{"d_mlp": 320, "vocab_size": 4096, "activation": "swiglu", "norm": "rmsnorm", "final_lr_fraction": 0.1}
Each number is 500 + 25 x the weight over its row's rms, rounded and kept within 0 to 999. Layers, rows and columns count from 0. Numbers have three digits each. The size before them is the row's rms in percent of the matrix's.

# layer 2 MLP up, 320x128, rms 0.146, rows 5-19, columns 64-127
097:519524524554528516503501451467513481503502517449470488494544529499506514521479513477528478511519455496499518505530504474479511525438500485456527520502494534526529477505500473494506509521461481
091:492493548533583520520489489469497490503550526521496483511508481491435494496531489498496453524496469503502499536489496513497517537486512478525490474526467474504464453521474528490487472491453524
108:472502493500477499455495497496542525448471506468528507514490522516472480486478458517512476512492446503488483500526535465492497476503467507469516499504482506494472501473512522565517485533529515
098:534536513485515475441506467523495495517478493473490452519493519515484502534490510461489492444507498460497523502496445498500484496467539427520505498533500505537507506519479496536496481471482489
092:505500458491484485439492477524532475501491486437523460522483533520550491478496519530479493504478460522498503466526457516516489548532459487573509469488485504522495499505492513528503476550462507
098:487506514505502489469497541481526525475511489522488456516524481471499550485487534482544482457522548503489512484551514519490488471486476460503497512479503482521516475474481499517506498532519486
104:482525494493501479498508475539529519485512485465516499541484515482486458513453457484527507537461505479519502510521480495471494510463520508515551533544545503530498512538506456469455525552525513
103:510480465475517507471542491501482532503475501495546509532519462513501526504471453501485523390549465513508472460515527458502479522464506451473473504536469487480498511478538524451492484486513500
099:453473508474511538508507505519521499485485520466504475510501510497531480503496506502464506513537501474528510483504487493484512509514459528511499477499490518467512521494524498500447450530505507
094:492512456512524462562513522494533480499509480533512434499509446487461514512489490496496484470527521488534501466544502452513483460484488481477546458486456509506534491517479504495483524469481492
098:480508445481517512506522480502496526477512530487462500489478490530559493522497517512491555517539463496534508497462522518477541528513479548492490518518554494482487461496503495545525475508464548
089:478524514502478492504513483520537512493500473517496526478518495540528510457553539473531453493487510520509485499567508488455510475488516496565525532472476478524506496513452476497553488575526477
104:497521493517513530533504471534504486490480483515469488516497540506487450558534473533498468508458504524484484531490500487496505511545504486485559513493498520508504541465508489512514470495453489
104:447500528474453527497532520509498508486472503471525477516517520492471552487521458506495517531510507497489485470491490509477479496492478488437510502522453540518516506573517482514489489493483532
098:479523476465486490486508518494521530501493521499538465516510511520543484504535440507483483510499461484515461494477499475525485513547552494574511509498476508496458498514531551494471490487520512
# layer 2 MLP down (transposed), 320x128, rms 0.169, rows 5-18, columns 64-127
098:512507474520525510512483494507509534469511515532515509537485505526546451515501456507501511502460556495546492551532474515491498526530512499499523516452512526543503498491484479511486496505535539
092:489510527507492497497536518511564496510536566452497472514484492512517516535535462465467470489502552469487504489523509490509534530505446487546486480509474510523468447511488519496484485503487493
109:488500447486524502528518540526506482499537486491531493514476510500528524523489491532485506474494525530522472493528474544493461524470514489459465475522505505559482499512571528471507511467505482
107:462509476512537504470480502528481455491473454485482490542485513464510487498468497463489515533496469465519525495485463513462489492497523470506526518554474491522548514508500493562502517483497486
094:541479480481487493494554485516502468487480458506486523522474486554499514528490468512500467512480451468482486518520476477512503506529506493498540460501467532549496539477516467461514492507512478
096:503460457504498506552501497511489472508481521481521477469485487515546496535517517476520488489500492500517474523544484519522539460472477449540490480517525504534525511458585481527507497496534504
099:471439532475558500494461499518425494487491505514464484513464508522511512507490524518471476497482538452468514508497502504514535498505522492502484465519519499477537513463444501560530505493508522
101:463499511489529498525488463545545515495519481528536519537487490500491485492484489475512508428539500494527484490506464555518526548503481464471514502483529520516446500518457539471466465471496459
105:467499492469504530480533467503549491526488507516472470471508517495508486499474487499520507464526509451545496518437501491525539490475494492524548466538526523454510477528516529487517523495551502
096:509467493505525469532515496505439514443470526469513528516498539490520502520510479481515483521473522474483493509508474507475506482522429488534506497464469505524497480469535516514470490487496489
089:506512477515516520462481512500517545492504517496534462504554444540531496501507520428513477476469467503475541478485477441510502507501502496522486466482486500478519508459495536509490475510471535
091:492509529537511518528515525508512503455494513504479513538494536550504475501467504535483506495508525528491472524519482461514493480546520548527500499452476492509463511512485523483483501522481517
106:503513507471486503533488460545514517504493486544495515530502522478463477503519468504524529519520493523481510496482487495509521490460538459432547519496498523512518516504466494478525496489511498
098:510500499489480512481528484520506504524467510488483491493457530538470536495499499520530494556475501504460506489500482495509478444506486501455505500491465499493541474568535491494522526495515438
# layer 2 MLP gate, 320x128, rms 0.148, rows 6-19, columns 64-127
086:529447516495531473479537507546492459531548535483528494497457464528441494522522487491491499511543472505481447485534508478503497502520506472508506526536515485497474473530485550503503494487467543
108:521486534511535526471539519530518460516485511525497492489520491487476492526474524522521533543481524474506475505529481511430523516507492514509549548486461524485491497430463488493516518489480522
088:533529515505528473538525454426540481513477511494501435486514513517510549446518520512476502475493537519494464549481455485481500465485478456518514498504470463470458471500481461502519526467514466
093:499508518480520489578504506488516539517539533492472505484518507520469528479501496493557482537466524468472527519540482533488501484487486505479480492514463482556561484543481474483521516514512481
099:563517463484476489525500510486525502516511474501521548469497499478486521465478454486511479490508492478489511506500504489489512538482466517508518508490473516522547469544478505505547485499485466
090:505496502532460519495499485471496518510460537506486513518528479471508501480542489471436489502488494474502472533482508487510520445553534486522472494473478485466455475507481487483541514467479534
106:452465501504471495473530452529521554519498484530440513477537527537477507512488515504502514503490531510501536471486544511509505502482529526474483465519497509503450459518469548497493485452519529
123:508514486475482448522503512494513489452476519544485500512504522533511522533480460491513505493486498438511484527518482476525445512509481522484459520538481503511477508546489505464474469468484470
098:506498511533482437503514472544572500502475499557506472496486448501497527513500469481489467470485504520490524490513529536508485478498480462482482487427485506483550537522472464498519507491505474
077:490477470484455511480534501489511451544495480546491499498454526536489479515513528448535547537513498489527519529513511540474548466526521551499505497570498481475463513482495491483526513494490544
089:486504455539541529498506471515551488465499491493457481488490497477481513482530486465472516489566495458515526493472568484526534536521497504474470472544505499502513511515532494495486541529455494
109:521474540518501493498492513482442483480466527463515506464511478510494551455492482481503516485526461498514482464485522528510500512488502550506494493529509478469470486482528492512492517534497512
099:530488476520513512503490496489531491508510485492485486486531507515525538468498507539454467480519523490488468499519557495482484496459519511507475536531452513531486451474534503521488484467481503
093:442472492498510535504479442507491460477489510486504526499510512518521483518508518468511493553535520498460530520509493526445491536477444533482461504515507537463508519512448493464504547488481521